From a checkpoint of a small transformer trained on Wikipedia.
Size: 13 layers, 2 heads of 64, MLP 640 SwiGLU, vocabulary 1024.
Each number is 128 + 24 x the weight over its row's rms, rounded and kept within 0 to 255. Layers, rows and columns count from 0. Numbers have three digits each. The size before them is the row's rms in percent of the matrix's.

# down: layer 6 MLP down (transposed), 640x160, rms 0.0627, rows 582-595, columns 0-159
# gate: layer 6 MLP gate, 640x160, rms 0.0638, rows 583-595, columns 0-159
# up: layer 6 MLP up, 640x160, rms 0.0617, rows 583-595, columns 0-159
down582 103:135127128111122115090096102111120138105106146139101126137151107176145175148097121125179139110115147091102183126121130106107141140139118138113119147118131128109099083161153170118116113134134046121143125108106139141092132146133137139099118108139107137126135150143181089138087120105161124111142150133126095116094149152172157093152163128183119110167122131136154118108110126080174088116112115144123107127112154111139113152072115127122126124101129130159146128167146182148135138084146101
gate583 104:120128136120155098165139134105149127110116146134108149134117152120105148146140140124114155128125124089146078101136136117134162116132145125124149112138159140091114149126149130095126127130138133110129076150105093177164103140102093075091130101141148127154131109137146093147135171121161125123133112085114113038153118119054113156108141147112137134132169120157139130118181123106158137097136150149083162106107113131095124094141092170104124144124140100138133146192134142110097111139127102
up583 108:083164122139145139156104136136153130123138135110106123115153108097135153108131147127128130129163127117154093100142139136078090154117108149140151063095123118154131156131123191139109121137144148138103090122125144114152150110149133084071144104163154123145137118162155140167130132086119146121126156114099135081141129100126112158131104209120105160154153179125138076124137128128122136142124108128119165129127078132158128124116137140128062150088152128166155148121119153145111108144119146
down583 108:168094133135127163113126135122128129159143102155194116193099124127097105114142093120112110141133181136149124055134145179181129085109143160137160138132163093116161094133120129142135151162135118134155147140116147120134115092128109109111099136173136117139093123160141155133097128110122126118144142118151112149122105091088099095106157127128173156113127129142095120119105107109166133133110098103126109106136125119095143134096139146106096141157162097122108130132154140107115112110179175
gate584 101:119126119085092126129165119081095172139142140162125102092144123093150142135111099125089124118101097113129119138103127128115107161161169116151115166108105158160115114156147154129101158151079138115155123147125186134126113140091165122076131155175150125171131122118131117124115086133106108075131155131145113166090123094126108150105115125118078130127136148114108096122172124169130114131161152143123163135120094078141102096119135139157150144143106113136118120134144162083143130100150149
up584 102:103147127081143135119146138136133122122141122095126120105127147135125117177080106139156133130140166094138124153110135123134123102162126137146082119141096083109104149109133132104159122113119132113150111173135072141172105119137100083139135121101112202111131135119134114155121149125133125190149164103097158106136150137091138140112138161161131189143142114130143121165108121123087151109073089104151108150123185112113116150135099140144129164167140110119151130125145109136125137104089081
down584 104:115125158125132146165111086096171116159160092149125103120102168124134097118121129117151105138102158117175174129148158114146150127103181127166127158136117096106152142098098169139104086177138123073167162155150178107163121090156129107105090122153144162141119137131150088133130154147130165146140127112129124138129110169119125117112104114156137168149117165140139143140159104125136123139166112144109127189129129135123153145123081123130127124128144106134162165163116140121134111093094136
gate585 099:156167185110122110139139121135101116148149149116090124176158058161149145151116157129133118128139091135141154105160114142144139118127149131080141161130144156125136108089110106168152084135161098143129153092138137113101134128108178138136121135087135108107144110087138107132151132136167140149131141162115138139117119111130125115122144145102100149168130109099119095131150120117145132092133157105196169146129162165141119090139138123137103129110187159128118168121116121129127118069147167
up585 102:147122156138123173157147118138152134108154166107165114163174132132138096115163126151109122174143114068145168113104110135155159125137111134114133095108136119122104090141154119116118129172111087192122111169133161133117093124148152141123113148110150111100150187118121167126168139088117171106101157155141136148105119136139118108121122133136125108151092142132145134123166136114148149105104114118136148133120150167169116127096152085112079164104085151140136144131151166117139129088156150
down585 102:131135106128150128128125113085080177158120165164102138157102134123155137126143132126104082095087125152129102134124084127104097130151129134113137119122123109097141108116127132113132133098127138109152124096157079101177158113072124106155073135165117121151156089125158104114106089182128084135137104087144132122129138152132123107133111146126169128129152101103110119127101103117150160084153142152133112114134150156152108159127104129111125161151073112141112152123091108081124112106140181
gate586 103:128133122100135124110148162100181122101123162142128154143119107125134175109122166157160155136126150113162163138146123137165150135115129114147096128158113135124108128106140166134109147127111147141080141103163097140139150148197126204138132125162106083104137104141146153119070111087114174133126150084141131126108134096074133113121110136167112191119148142120127126162118138169158149127161127160126102141090140114142120115150124092103113116120115153103132106114103125100159132101124137
up586 098:143152166145124092112127126162121140135095165132110124121164099151122151115106138138155123144153135113156156151134112132098125084108102137136144168129133162135135122115154143149145076162124075103106120119115134063128111126135120182106133144084108106166095118163150124144132108141100126113158136149087160101158117164117131125104115138154115099122136119124171132131098069129101135152120142146136173109111097164127125097121126108122134081116123122168089152170093197131101099152115119
down586 102:148130147138139123131146118143097146113148180085141160127134151083143141102099154106141103136116108188121146176143111095105145154157144137114120105123101122106127104104154139150130098146104118146084097132121119138168078191159095130145135106116108106074113149134108153101120087129083153110118130108107135124139123146120120087108092122194143135108150124119140125124140098136100162102167132126128175150101129130147110109158117083136105158108122116155164094121098138091108107111097125
gate587 099:153149109142142105112150120128100095112140097153117121107078118106136118128156157181117152120126123138159152081161163116137140104102092116104078153096101134131132132168101119145144125088102159128125129069123159114124108141129135132132141112148108107116112172154138136148149132172123126099157135159116100137156096080118084115132140139107155103131118122143093114163134121089145115138150109096112126158137111111169140078154182131158127164113145128103110133113122166150044132124116118
up587 092:143114165157173129134150121159134114134155135164120145114129122143126102109110092130112102116101139157167164077114094104115115116086168092139090162125110107155152146115109120159118150144150124132152110097083131104116133146136133139114118135129107145133138088160132181156077114143165138116115113118121138135113072167133090090161183164149113088127107103084132117155120137122146143154118110137114132071104115140106121123157118154132131077147143124100118171137152106130139086093104150
down587 100:122091169120135103136155117127143109119150132119105130157106147123146120193142088077117109113142103120134151108122169129122127159101081127129137128141112142164121158115139151154123170131169105164152149136087119116082174132164093120126084109157098109129168125109154169135113095144096168114130139103109126100146116133115107150100096126153104143116133094090132132137092092170118149132174128132091148121141170087112107116088107130147105125084120121102127108139120075098133101105126125
gate588 110:144082127090110125123128169116147080155190141112111173148101143105140136119101129158118117104144110148124135106133165117147122116106091146111103105103129128136124147094109146096088158141142093152136152145101156194118134153138130066110097135139137138119123121121147089175134140113136171119156150129101170183131154102134174149116085163121151082170113103126128119153117109108122130150138138144139120112134128117145116130140150112129089129090147098130165152094099154103121159112103099
up588 111:121118148161140142097099082167146125112126098143117096146177124127141101108184101149108137134150156140137141133119090136128115081147099117154135133114107160140112123084146141143167109119098141137107079138126127143138121106135132097117142147132084173150118131154166135116083121113169165119154132098098119123132101110133105104116087142121122176133081123145115128160123103136147141070114170121112150163167139115121138132160134081131123158085136129121124141117084178096123126120130190
down588 105:161127138198143169114163173146106178046098147141112094132141089125091126126133096151093126114119131140106141163128125111118116131140157100126165153070135125123117125093125151118116126166098139104177170159160120116108140137118172116150112152131139151160146143167131146137112107127166140168134138140160119097121153139093153131124111163132106121119147109099108086156137108083150146130127121124125138153172140158135105156124136105125102176171119092114138128125116137136115130136142109
gate589 111:152146151134119097172130140101135143136119129135125137101131134153150122088154129129112097102144130101138171178077107086084148126144065155127166142118113187147110128124139154087128161126119130157137138116099117126107126137133103162130123143168159152107105111135156120132133148164168117124120137117119126124137156162158174107134064135094074115102133167121152093144109126104128113125160143153161147100111171136128159097147115102122157124131105138117139132085128159135073121092114162
up589 104:105083112141145150144120152111177148157125119145151150105136123148112145110119118148101121115137123109099147114135120177121121120102153100137123073133133102172138093101106121105132137131114106090120115137114099135145107175134121078142149145175114135102123142131126142139106123146102166138133150123137143118166111144122149170081112137149131162113141154118109092121059160111093084207156142167119124133115115125107122146117116105116181135121105148111137173101141127129170179096166124
down589 107:123108140117072122110106099136091125109118109126102148149083153117116138155132146148112093183155112146097109114169130105128158120149149163167133090130157060066088113104133123151100107100156119175142136135158104108142077135118125148110141155161145160115149147144136123151126122133096085138129158125102129091153125120149129160090120152130155158076101118118157138133116140154148096127107115140113118137144109126151130143097081115170148125078141137149106116155094113144130108113147130
gate590 101:167136077152134176129146085133112115116134141117159182130145159096127101140162103118128116120152073128111147154164131161106157135151133161159110150164141155162152096139142131181136089091090143172102136138124155103112132142087112090161134160154106168117076166139180136148119140144128125143121119125152105147149137136091121123146112114128099131125133108120094135141127130114150093133129139148161108155137142088155105136125122083096130160105112150140116173116139133090130138083146123
up590 097:132129139107078152113089164105099149154114132144111131127113145141090125115129146134115101132135124099134124157120109165085135157124062107119131137154101099145062122121126119122149130139100154107107135118142155155082134145133089144131128144097102118143129102093152128117114145122138139107146132102157089103170123099145146173100145091144155166092121093121085114140132121082103115173135078119134165149124078137130161116169133103083116098095129120107104087160124155113158146140142143
down590 095:140136126140173107117177112131110164141138156146123121098123140125143102144134142113162104131111113128139116100114133138149101118126101160155092074153171090173128076099135138131136128110181096127136150180140113101089098138114130132069088108123148139129144123131127142112077110129173121098156144136144142132146121133162166134131121156153116153103115170170093142095138120147162116137133132135089078151131087103147129118156128167138128095147101121109135164156098135137098096166116159
gate591 104:168141076118123105144133175076107152099153128112130141147115130120131124170146145150146112121141143148132114101116098160126113153131152154114131133140095137117133087194121097144152126132111126155126146083103124106085138075119129178122150121142157149139114087137157138092116159143146101096097135125161127179105092127111178091119117161150114110134116158119115089155143139143118126113137139117133081123080128154123100118160166123125133103147178141152148141150167136135141085138095162
up591 108:113120111105131137130108123130079171119113133117157154129134054116104121121132138106154140099083095133153135160155151129136116114106135134123106119111164154106090134071106136131145114120120137133146116072145109102118094132126113144098120135119092159139132128124177103115150133153100097138134146117135159113103164095135106141119084105164154141063120117172167126110098125101127161121097091091127120164164114122102093140089150123129151139092160138143106148095106123123151137178169152
down591 102:134134122160135127089115121102133091130099168165133170121138126147127132133133136082144129122142160151099140102160137107059186155149132119115124103106148138126157131141127111124133123130054124119112110168120118169124141125157135096171162143138082110149101142163114113108134101114170157143156140125122119180137108131083104157122159155098117128153157136082105139130184144115134144156160120133112143118152101087090131126124149123098149136157092168112140116123128158109100114092110158
gate592 104:117123155149115124136098135113120143189130145070100150115102107139095121110096140135118109136110074127140085175138177121091131154143124143135163139134097169153106189105125103129099135147127137115138175110159106129099117102160129115169131092146124138142132141165147145114148154156097100164132087112136146123148125150077112186108099156120132127124105129136121122116179091168103113126147105119126115148129132101118114129153123103107129121148162127113160137098192126129102148136162150
up592 106:146124172139136173127087144112127134166145145120122083136138142161136155081116081098102081157125130129160102158102137170128110169134101144178122136111133154107111178123102097131116092125128129133120171111155109154080135145151099133130147084164108130161147091168128090141099149109123106142148084157141125117124118143103091162133087164147146111178151144148174139153140138093132170137122130099142135134149121101149157101109120121133126149102140131162108136121136132142088147125148114
down592 106:113086132111157079110112126192143134085139119156099136154111114093117088107134146134131129138137144125106127107149149135165122149123090112097084123129127116135158117144163155131117156105077134152135123137088179148143140110105120126104119144148154094129122118097101157148092109173096109138164121136140192087110105155129121116172172111153083138083157097120144146136120112113170113109161158093129121148123161143144147110089110111136150138130118127148094134106165149095146103142110129
gate593 104:102123114112143072121140157090158153108102111095097154101141129155153127143129152119154125125147160108110146152177116131147089131135121154096158174146088178120172132134092116160096121129176139173141098130120122166156097172142160131095075143162106143104141167139093110174139126122120127111158161126140142134151134076105113118135123102129122158133116117114157158107129108124109087139093115099144134132131117114183106130142153134134153123161157130136171134116139150127157136150120090
up593 097:095117147122110127107132134122114150128132138070112117121119078156155150124118101110099138145115116090175129109140129140144137138159119131108140105094080094135139173119145122110079090094171130112123123162098154154153078154133150111110090121179140146117126170152110100114122114110125113124153143083135123120124092154130132091078156101143156105140090121104138145079146114130101163117101135116156152147112182111114136086145134099128122138136072152101103082118110103157133136120137102
down593 101:097102156150176123156084117114129109163142165151139148124089072137149138154133123155149131109120144122146122102123138142097152154125140178165166085148138155115122148105117121178122125142102165165165087121136102132120101140159124095163087130107115114106109132145092116153126125122148096075135161175154128110121133109124152117105094157087113170146148124114131087103111111154102140131096123123159141105111129115107138119161114169135156082093144120144121111148127163090146164101137124
gate594 096:074155136113102163129115127131088153105104120094136161115137124087124156116154097149134124137109115104112141068096117115151141114137170153095144134131105145139146142088146172110135087089151120068163133159106102118132112092139156120146163103129134098122096164153138120146132132100095135109180092105103121102120136131159165116153115137140163113152121107150130118158162133145141110105115122162158122135094115132174109162113141166130080124178119113126105116156142104120135103092087109
up594 092:082116082126146157114113111146107133131142108115113104117160146095084138112123139154121133159133135123127126116151178153175136149108085136085106146097121101110152114093117175120106112126119138112137165105184081099147085133138123107109141114100143110092150181095160164118133132158141141120157128118120095099074144139122120149150146164102105143138138129125139127121113133183153140109133081110151078106104106099163116136108147115170156140113103105154104145096111122097157133154133143
down594 103:155110124162106134156144116132129174087131129163148118125124179150111116133121115136144111153140134170117137127121160119140166141083089118148070134142118117127143130106140137142151118137119164150137112153179117125138127108120107087090146101133172105080171150112097116133139145132104094180133137109133171089149155126164137118112138136075117173122103142114174130144145129157111144123127143104144103110144138060129116117114113087150132137157120137176102123104121087103135131114130199
gate595 110:127115122102120147149128137101138088112142110153128140092171116115088148134120146135136155152135085135130126131138131149113139153142170123098137143131094122141107117116148103119106084146107101185106124140150131154098169120162094120150152128101132105123140132136105158118120117140131093100158062171162097168083092129112138145103069128113107132097108126150115175102137149155098164114102153119139131114115129146061135083085158072132108102152126123117138170120116117159140135102128131
up595 105:133115111108147090153104103127125140102114087178123086089148062161139124162132179114132140132091147140086083117115135126156143119112126152120150128107126144152134075137125156117122120145096125169123153111107137132149130139168096148151129131118142076096151115097157169154092107090153114163122159120124154131114092125133142146146135162133134173165108154192128110143135105145091132135139175112150166108131131114156111131127143136088125114132088134097114135134100146137165105140109098
down595 102:141159126116116180128114148119108148144114116108105159127116124112135119139169139138129164144109123129129140119077100116159149106134117141135160155139124164173125181167144122088180163115168160135108124098158134142152118148119160082143109113147089108116126129130142112138131138084141125161129105150125110121171109115147106135125162137124132093183122127182092101129117159116087139119096099091140093099095119113128168120091117108121158114133150137116147112184110086125075107127131088